Weights of a small GPT-style language model, trained from scratch on English Wikipedia: MLP 1728 SwiGLU, 10004 steps.
Each number is 128 + 32 x the weight over its row's rms, rounded and kept within 0 to 255. Layers, rows and columns count from 0. The size above them is the row's rms in percent of the matrix's.

# layer 2 MLP gate, 1728x576, rms 0.131, rows 560-576, columns 128-191
size [ 94  99 101 102 102  97  98 105  88  97 104  95  93 102 102 100 100]
[[166 107 122  91 149  77 140  93 136 174 105 145 138 119 161 166 131 118  73 144 171 110 122 136 172 119 131 151 123  98 149 176 113 152 150 148  88 101 124 118 155 162 130 167  94  75  49 139 162 147 154  91 111 102  96 133 138 201 115 160 174 194 163 105]
 [221 145 181 168 134 144 111  96  94  61 141 107 201 174 104 138 145 124 148  15 180 104 152 113 146 176 136 130 107 158 115 131 108 156 173 135 104 120 126 188 154 190 139 154 137  75 133  81 114 147 135 116  94 113 112  51 110 148 118  95  93 119  75 159]
 [168 143 165 128 160  77 124 162 165 175 157 124 143  92  85  93  61 112  93 186 108 104 169 124 173 106 143  93 104 161  76  69  85 124 160 133  82 171 116  96 173 127  91 104  92  97 144 126 213 143 140 115 167  96 123 157 141  84 156 153 102 158 219 118]
 [108 143 153 102 101  95 104 107 146 136 103  90 148 204 128 136 141 123 114 116 109 118  93 166 137 166 105 114 121 131 141 164 134  65 144 153 103 136 107 177 235 134  88 148  70 110 117 109  83 127  31 132 143 154 124  71 141 120 113 136 183 192 155 112]
 [103 163  85 147 110  97 158 142 120 122 161  84 116 135 136 149 116 160  83 119 120 139  87 132 134 117 174 164 147 123 107 105  73 119 182 118 148 174 126 178 130 141 121 131 122 118 123  99 181 116  57 148 103 224 166 141  95 150  55  94 111 155 170 135]
 [183 128 157 162 159 143  32 133 136 208 109 137  77 151  94  82 130 119  96 199 116 106 100 138 125 139  81 126 113 144  71 130 147 154 211  87 136  94 145 109 106 129 146 146 167 143  87 134 145 105 149 110 128  92 106 150 125 147 110 154 115 113 193 114]
 [ 91 109  95  90 134 132 163 143 121 183 175 172 114 146 109 221  64 173 119 133 124  61  99 154 109  76 130 125 166 126  92 115 115 134  99 150  65  94 133 108 155 124 131 160 133 109 135  72  90 173 157  94 140 145 145 109 145 130 136  92  99 121 156 104]
 [114 102  91 126 147 117 144 186  47  94 133 104 157 113  86 105 135 118 133 134 121 147 199 105 154 122  98 162  84 163 136 160 117 114 128  79  67  91 146 134 161  93 113  87 151 180  93 109 122 131 126 125 118  61 138 146 214 167 132 120 209 168 138 212]
 [183 133 135 133 126 115 130 170  91 145  57 119 134 104  83 115 120 193 170 152  61 139 129 158 128  61  95 159 128 145 137  95 103 133 138  84  80 100 101 176  34  98 103 135 117 129 105 163 164  67 108  56 121 151 123 138 114  81 111 133 152 126 220 156]
 [166 137 125 132  67  97 187 122 149 127  63 125 160 174 139 105 149 106 106 161 159 135 119 120 151 121 136 118 102 148  95 144 173 106 128  99 176 119 118 142 146 135 119 118  87  97 143 181  46 119 153 142 134 113 127 101 133 159  87 204 121 169  90 146]
 [121  89 148 153 160 167 180 128 119  69 152 120 167  77 114 138 163 129 175 146 138 193 137 148 105 140 156 137 102 152 146 134 145 202 139 118 116 146  99 107 227  68  95 137 181 178  55 124 155  70 170  60 142 171 129 130 167 175  85  48 174 100 123 123]
 [113 120  75 114 158  80 155  97 136 155 129 125 134 161 112 130 135 140 169 118 179 139 110 132  99 122 173 192 118 123 114 150  80 136 143 162 140 154 173 112 174 125 124 122 137  70 109 117 152 164 143 157 125 146 161  71 105 181 147 138 134 100 176 118]
 [151 170 100 135 105 152 119 134 120 174  91 147 168 172 123 158 108 142  73 176 104 153 161 110  68 127 118 143  90  88  96 125 120 111 152 152  84 120 104 115 148  85 122 123 151 173  86 143 127 161 111 118 116  73 152 125 201 133 182  91 109 152 210 147]
 [109 128 109 196 138  81 144 127  74 157 148 123 107 135 146 162 141 186 165 148  93 142 124  74 162 144 166  98 172 157  88  74 106 155 104 132  98 112 176 132 145 122  82 141 143  98 100 112  94 148 108  85 130 135 157 182 163  94 206  94 144 124 128  64]
 [114 111 121 136  94 125 132 107  92  93 149 130 139 152 152 139 102 166 128 109 145 131 143 116 121 192  88 119 139 152 169 188 146 171 137  95 153 137 125 195 134 161 122 114 111 127 119 102 146 176 149 135 181 143 157 158  65 178 111 135 165 101 139 122]
 [112 147 176  87 119 123 147 140 118 133  42  99 131 155 127 166 119 165 147 138 129 163 156  76 184 133 115  72 141 132 111 110 126 143 171 133 166 102 162  91 107  77 133 145  80 187 103 111 110  95 105 109 127 131 116  58 114 136 168  83 144 155 147 119]
 [175 113 129  97  93 107 124 139 158 120 126 178 110 117 108 118  99 195 144 156 108 119 147 106 109 151 158 132 119 140 177 176 146 173 136 161 178  85 172 146 134 177 105 143  85  31 154  67 119 219 167 105 156 118  93 145 102 147 136 137  98 146 168 100]]
# layer 2 MLP up, 1728x576, rms 0.132, rows 560-575, columns 128-191
size [ 98  99 101 107 100  97  98 100  93  99 104  96  89 102 103 100]
[[ 79 161 122 105 141 162 123 142  93  77  83 162 160  93  99 140  83 114 113  75 127 137 145 118 161 157 151 109 133  82 127 117 128 143  75 125  99 103 122 131 104 114 112 186 165  92 159 200 116 119 139 144 132 118 118 152  86 132 123 127  75 113 147 149]
 [ 65 184 135 124 147 101 161 203 100 151 159 107 117 115  42 122  96 146  79 177  76 134 124 128 105 139 123 125 132  95 124  94  77 128  83 101 104 166 105  71  72 107 128  93 132 174 145 183 114 120 120 113 117 145 142 199 153 129 110 166 120 152 201 116]
 [ 99 175 161 149 170  85 136 156 161 139 135 127 187 145 172 113  94 145 171 187 136 143 121 128  92  85 157 131 116 118 164  88 130 155 137 133 131 131 142 211  90 136 125 119 143 146 171  70 111 158 135 139 106 125  87 160 147 151 141 104 145 120 156 121]
 [132 111  70 138 131 206 114 127 153  93 127 100 128 134 163 131 165 121 173 117 171 163 157 129 157 144  90 129 175 119 122  80 102 103 104 115 155 148 120 161  68 125 188 115 151  96 133 146 177  99 158  63 104  81 138 151  81 156 117 118  87 145 152  65]
 [131  98 102  73 109 162 116 112 117 109 108 133 131 156 149  74 131 193 184 140 117  81  97  68  91 115 183  81 125 185 107  96 127 143 178 129 147  93 132 139 170 116 134 141 114  72 186 110 172 136  81 171 118 149 178 146 162 130 101 104 137 152 145 177]
 [166 156 165  99 131 115 134 100  96 184 113 172 106 120  98 132 115 173 106 115 121 102  97 115 134 155  57  97 137 149 152  32 103 112 161 105 196 127 158 152 164 167 109 123 126 125 115 131 144 131 180  87 168  95 112 178  79  92 126 112 141  93 170 106]
 [125 180 111 183 123 116 138 106 120 162  30 116 104 144 148  71 153 132 123 146 108 150 140  81 171 207  80 122 179 179  95  40 141 136 112 129 117  74 133 122 123  72  90 153  83 121 121 117 153 125 156 117 163 109 148 119 126  59 150 135 159 147 157 203]
 [127 120 164  65 158  80 124  96 154 105  86 151 172 146 152 102 137 169 114 163 128  61 119 152 105 111 157 133 131 135  86 162 125 135 159 180 160 156  70 117 105 126 124 101  98  70 115 151 114 177 165 123  77 185 148 127 119 136 121  68 150 136 145  31]
 [181 167  96 127 118 166  89 131  95 144  66 108 137 118 130 110 178 159 130 157 106 154 173 134  99  22 152 121 145 149 126 109 170  86 152 118 109  99 107 163 104 106 128  92 133 128 120 123 202 117 136 108 101 131 121 120 144  88 136 119 139 152 177 173]
 [ 83 118 123 108 111 148 162 175 132 104 119 142  74  87 158 104 132 126 178 204 102 120 102 125 151  98  75 130 122 116  74 152  93 129 150 162 170 182 142 166 133 102  89 111 123 140  84 116 184 147 175  60 107 121 128 125 159 122  85 116 145 121  86  98]
 [114 126 141 162  53 115 157 162 134 128 107 159 163  86 147 110 119 138 113 149 158  92 113  51 121  78  66  79 159 121 199 105 114 157  79 103 137 137 122 147 178  85  87 106 117 153 113 111 120  46 154 144 106 137 150 160 121 143 113 173 153 138  75 105]
 [132 103 137 169 183  78 102 143 145 172 104 163 130  91  94 152 106 127 146 148 173 123 112 139 137 140 154 109  88 137 107  80 127 157 156 154 165 119 133  88 120 125  87 159 108  52 170 110 134 115 145 161 142 139 189 124 135 173  87 105 178  81 130 112]
 [ 95 128  87 193  99 117 124 193 107 135 136 140 148 161 175 143 135  39 138 136 127 119 110 126 116 151 129 166 112 178 134 117  94 171 159 154  85 122 146 142 124 152 146 142 112 121 129  81  99 126  81 162  90 102 175 129 113 128 156 133 131  95 136 116]
 [ 75 142 126 100  89 125 105 101 104 154 113 107 123 168  88 101 114  84 186 151  87 113 112 158 159 123 161 126 102 146 187 118 182 128 142 123 147 134 160  72 170 231 110 159 118 147 140 126 230  94 123 123 111 136 115  48 174 113  98 112 113 115 187 107]
 [132 187 138 124  97 113 178 136 157 120 112 129 159  51 129 179 126 120 137 138 100 179  72 123 171 100  88 133 139  72 141 159  44 142 104 140  62  98 160 139 119 139 107 150 138 157 134 145  77  91  69  69 103 104 158 115 110 142 135 188 135 140 146 153]
 [ 99 128 108 123 140 161 144 118 138  92  97 143  80 146 102 159  99  92 152  78 128  56 127 155 155 145 103 106 155 151 169 159 159 140  80 129 199 216  99  78  97  88 121  97 178 117 150  90 106 103  65 119 127 123 188 151 105 195  77 191 169 150 116 143]]
# layer 2 MLP down (transposed), 1728x576, rms 0.139, rows 560-575, columns 128-191
size [ 98  98  98 107 100  97  97 101  97 100 101 100  95 101 102 100]
[[161 170 133 130 160 126 138 103 126  64 111 153 132 195 111 117 133 120 133  84  97 145 161 116 150  89  60 187 158  88 112 153 128 164 113  97 113 122 142 173 120 119 156 156 189 162 131 105 121 172  89  76 113 168  80 117 105 137 166  71  50 157 160  59]
 [105 125 165  95 132 135  91 123  81 156  67 129 176 101  99 171  97 155 102 142 155 119 117 146 125 164 148 136 106 111 159 159 123 149  42 144  90 122 144 127 134 138 133 110 157 158  70 171 139 115 169 141 117 111  86 143 102 123 147 152  89  90 125 149]
 [108 164 143  73  97 104 124 103  89 142 148 177 137 141 119 120 134 161 129 142 106 187 111  86 165 174  92  65 141  92 128  89 112 108  87 109  91 104  85 144 104 117 124 116 134  70 149 140 182 106 149 103 102 129 146 131 155 149 154  88 112 129 108  90]
 [140 124 130 144 131 162 113 128 140  78 130 127 114 122 152 123 180  86 107 123 101 152 153 152 165 184 136 107 106 129 212 127  87 131 131 116 137 128 167 125 106 161  97 105 110 156  79 158 198 148 106 115  91 136  95 104 106 167 132   0 161 112 114 172]
 [ 66  86 118 122  73  14 171 176 140 151 124 115 142 108 113 100 103 106 118 132 194 145 170  73 112 162  52 109  55 106 178 139 123 106 128 127 118 146 125 178 117 133 113  98  90 161 131 149 157 127 115  84  89 168 175 122 157 180 117 109 140 117  77  60]
 [163 123  82 124 111 115  97 114 132 176 151 125 160 142 118 179 147 158 191 123 131 143 145 160 140 151 150 164 148 122 140 104 131  81 158 132  93  85 148  88 107 120 154 131 109  82 157 142 127 170 129 133 108 122 121 108 145 123  92 118 151 129 162 135]
 [ 86 159 161  82 104 188 152 141 176 183 112 160 116 167 119 124 114 156 203  92 122 210  64  62 196 127 148 151 140 134  83  77 129  89 101  91 124 145  99 121 151  74 153 152 127 109 155 122 125 108  93 117 183 151 167 162 127 117 142 145 182 196 116 148]
 [157 180 150 127 118  87 101  92 225 120 123 138 151 128 162  94 130 198 136 103 130 115 135 114 129 127 142  81 109 122  95 163 116  87 143 123 132 121 115  98 170 115 135 149 114  70 127 179  85 100 117 134 133 199 138 196  93 105 105 114  80 125 130 126]
 [193 124 153 122  99 147 140 135 120  76  73  64 140 176  88 121 206 126 120  93 129 134 157 152  75 158 144  79 144 164 136 126 175  92 134 149 137 110 116 121  85 142  86 144 123  97 136 178 142 150  79  95 126  86 109  96 142 127 141  97 111 122 155 146]
 [134 119 174 143 133  99 139 166 124 156 147  88 106 121 129 121  47 150  89 124  65 171 133 182 121 143 122 121 162 175 119 167  87  90 131 170 119  72 107 164 131 155 141 128 138 164  87 129 153  76 120 124 153 202 141  77 192  91 109 110 125 107 137 114]
 [ 90 148 107 120 103 143 104 139 121 127 147 116 195 102 155 126  77 155 136 148  90 143 186  80 150 155 130  72 123 159 132 109 119  96 126 137 106 134 122 132 199 146 113 118 126 146 120  90  46 121 133 113  85 154 145 141 132 140  99 127 113 128 202 154]
 [158 121 101 155 177  80  92  99 149 136  94 103 149 118 111 116 192 139 188 153 140 103 123  99  74 117 174 156 142 184 151 137 129 158 135 123 145  83 197 144 152 141 117 143  79 103 174 113 184 110  97 132  87 122 106 150 139 132 124 106 175  45 135 119]
 [111  56 110 204 168 153 112 165 156 167 119 143 141 221 135 110 183 119 119 121 111  91 118 140  97 109 144 180 152 152 133 153  97 151 137 149 131  97 103 116 144 179  95 171 116 161 111 142  90 156 115 148 116 106  95 131 121 130  99 122 164 121 148 135]
 [127 156 135  70 142 169 127 114  96 111 175  63 164 145  85 189 104 104 134 130 122 151  80 134 160 177 167 160  90 113 190 114 112 137 117 121 110 177 110 166 175 113  92 132  74 167 133 185 164 152 130 118 126 149 160 113 131 107 130  43 108 152 127 153]
 [ 75 129 128 139 123 145 129 108 153 127 132 135 143  96 121 165 149 132 134 167  75  97 146 135 164  87 131 115 141 133 160  76  75  83 144 134 129 152 116  97  97 124 159 156 118  95 146 126 160 125 120  91 101 138  84 170  81 171  79 116 109 143 107 138]
 [ 94 127  93 116  97 150  83  66 158 111 116 155  87 101 128 173  85  90 135  90 105  46 106 139 149 126  95 142 168 121 111 115 115  93 102  80 158 168  93 162 139 140  86  92 153  90 156 118  44 119 102  96 154 177 156 173 104 153 134 157 172 155 127 116]]